config.yaml
norm: "layernorm"
init: "normal"
optimizer: "ademamix"
lr_head: 0.00498
decay_fraction: 0.801
batch_tokens: 32768
max_steps: 7425
Each number is 128 + 32 x the weight over its row's rms, rounded and kept within 0 to 255. Layers, rows and columns count from 0. Numbers have three digits each. The size before them is the row's rms in percent of the matrix's.

# v: layer 11 attention value, 256x256, rms 0.0383, rows 71-81, columns 0-127
# o: layer 11 attention output (transposed), 256x256, rms 0.0392, rows 71-80, columns 0-127
v71 095:142089155089223126103144157109117161152094107117119172125166112108138144152112180115138152074162106153067111120073127102162119119128109138117147053103170148102123082132098118147130064115116070129115118187140143145116141139076120132138117107150137128148183156130121138139111072098150112159168154136150099147163121089128124135130191139123116099104139126187114132129159118189102124111110
o71 097:130161097115138169129111090116163111172205166157101111099137100158077211176085110111182063138112109107123098131166139106130130177122187135117122143158118140149129138086223095140097158140217159121132125154139171113156156188136122116136144166100102130174061116101125150103169136186099149079160094139091089107102140091124113084171149120122156110130086137105102173158118103127158133139190
v72 106:074087104181135140133125148114094115132155145159154161174133090112137103145131145095094140156153058159131117124126153175100058141138086167170129131142133171139062081114144158139097141060160140115184124168144143148096152176139102110143143136138079163177147120095138107113137099090098085125188189182085146154166155192142101147122052129141100156115109150150089089140152119115076111133110
o72 107:105131150122117061115055127171201145118121061092157152088130154090167105078151126154166167135154198099163130154086105198175170117152153144109125161105126101147175137136088128163128088115152134193089120107195131147145114107163153140092090101089133162094100139093142134163100119134157140121065066089168116157109120139127091131149159128111138100119150111120114111097145121156132142118146
v73 105:194119105163153155173104183146122115147149126128162100045180088144121125095167163136116080096191130131139096137144105147150137152121069170172092120148119117234108146123139112108072146107112054142129098140141166131069124144102148116215138107086132044146125106162114127083095120155124164132150216080093126144138139142150120104130090102125156148135141180142126098106179126172082126131100
o73 104:102141101061134096105093097096132104135161149134096157141165121156119197114059068107164084099099130087138156150142148137148130124129156119157104177164105135147138083152125163168132144198177237155142051154102126110153104164106145132079137142053161194167125116073130117106099130145102138094123120095101147148153142111145140176169113086129100083124109086132124080126094161118113145122133
v74 087:123136093132118158128143116120027133131059122103113169143096100033121100168113150108114108151139164083127117181189130099155121131188179144165133168144126119128116107118139142127118086151103104051134125137117123088154081155126089108142149197111154088113145076142098105116157130153078127158162155149146170084119169174126129105140021136130138153138164129162136169085086129116136189098128
o74 090:101149122082129102091146196158182142093101193098211098151153146117113098113170104127087153130162097167148163166127193157126151099068063144107145139071112122129126117144128135107117099128093067187160128115134156125109141123135158099104122107102136191070075133150174122086120107152162080145169106096131126225105085109185109105139132153151136129117107159169144121142125121155109122134188
v75 110:115119042179135166084121157151186127133098143098129170144154145213123131121134125079155137123143183120133161151133103124158179106115122212137115091087159109090105160049074161146140105134080071178134093089170124114130129144114153151150146113122129135140094107147108102126098175152111158174143193057120150130119139175104163144080122068219149179118157143157124105118125120123034165199093
o75 108:104124101090121123126120136099150135124163114174123107125151071130195124123079097126114091101110111107147175131129154077101092125085115080163147143169083176128166113141168182170141087171181104121160032159103104101131059141124072113110115144109168129041135171147150182146126129154120155091176096164160142194129164139166129093188146159105103125129126123142120121165171107161145117085136
v76 103:137147046156169166119126148134182147155089110127103151084162151156125136137170196130126124097082230122104125137120110136109111129106160157102105098117089125098078112151095128163143129176146139151062154101128105083143169137118108139152123102186101121083114156119103161189131172173129128088050098083130135126087100103135140136148090145119176101143100144106142186107097051100123148128108
o76 102:111115120125173126090153165118134165082083147114121093171157086109106126084080132137160082157126078140116149118127091111081115137092143079129157171106145145127116192128160126122149158140108099127148119188059089146120132154128195117137107211100156110167081165150090143082114126095095131171180184170131116154187149167143106099113161146116112141131133177140133137116155126169086164156078
v77 097:085127115103086108086181145138138143125083116112104096124135102154138140158152089122149131078108149141133138078095138102130117106105155009148178138156101087127120086083101135166120104114123166087181093159106109093184127083060123136129160132142138139141129172122147155196176102163100084209046138112110114101108147120130123125129136129109097130137074110152146150134125099074110108157132
o77 099:124169144135091130123136132141106138124155133141073122167147161100142128145087140207103160130111101135118083085159078108064088158141097142084115108152128186066173163124137133123122122096071109122139233092092150122097169089177117161196137147096162098145113115145113062069084149146149149092174157154194130148137109182086146116131102160172161082139182151075150151138138174149131127179169
v78 091:144132109220140155133093125127149109100140157129110116136112086163133148129204142130137149072109143060131106138128118122124160067168114097091163149126116166096116152124143096117145134134129144172139065078094138152127158137171160146147160096115131083152196114147181127115158094115198127170152126171140122121147094071102128086152132069209131142142198172114165151141163143182079078130086
o78 092:141176099085084072153116110129099122205132090170137101094160169174188145131070104134164079111100182116129075073129082108122125138152112150196147149102163134119181140139161142099140146143182165105157092179156155092165132170121145153108131121091128163106121110158063129125094191162114133076087190098064170137130167161065178120094148150080139122101080097185092135102092178106189173137071
v79 109:125103121088182127096219104172125134100120122138129132120174102120142156194093147124153073138107137181141120130123169108117078170161117128150122085165113150165129115139106126121120065178130071172131109129133137112106142110070134157148104142111134175132155155092016137094120138120094123134129076125091191177165116161094129152060135185084084077122165123125110125102121144080150128086095
o79 112:139183095144140197141113139146164162143132108092129165148114106102069143162152118160088179142128081128091088137121097080137147119081120162083157157124131126093079185120163088138091124054164182133095162144116167152110131096184130075151120162158112181114060147135182093117127079107122140132134129146195076134178087158159081157163115126195143131163132139114121176115084135127107110159156
v80 102:157093134135095166115142112100098154142092087132102098128164129118128142124132126119085085116119188072147125134124113082125126131081213028127120148136110148136148089128102091135140074118107136095128093121115154136144143102140128099135099128151186105129108099174092160136118137141190169156138173107210103123079117127117078077160185088149141144122166160145168139096126107255133173106176
o80 104:089150104107141169125153147101075122098182201146142106154136107119132192164087105113158128146160100148101100090133150121059106097140120146137211109175176138153137150100149160093160169180090156149182135170133101115119120179067178165125113160110111171130131127143128143120085130169117098082161172139042115116188138138074155111156114175104159129111114119164106138147145142058177102131102
v81 102:108154093180133146084156102134122108120104073043091098155100158120121126169148162105104096162154166096157124125137134134161152167188174095109157114116093123107070152116091148146101121139113126146139148109026105133120095123107176111142048183138136167122164110153171151117092130174082133125185159047138158126125146116103154141138136093139134147112115148142111153127123122119123076170077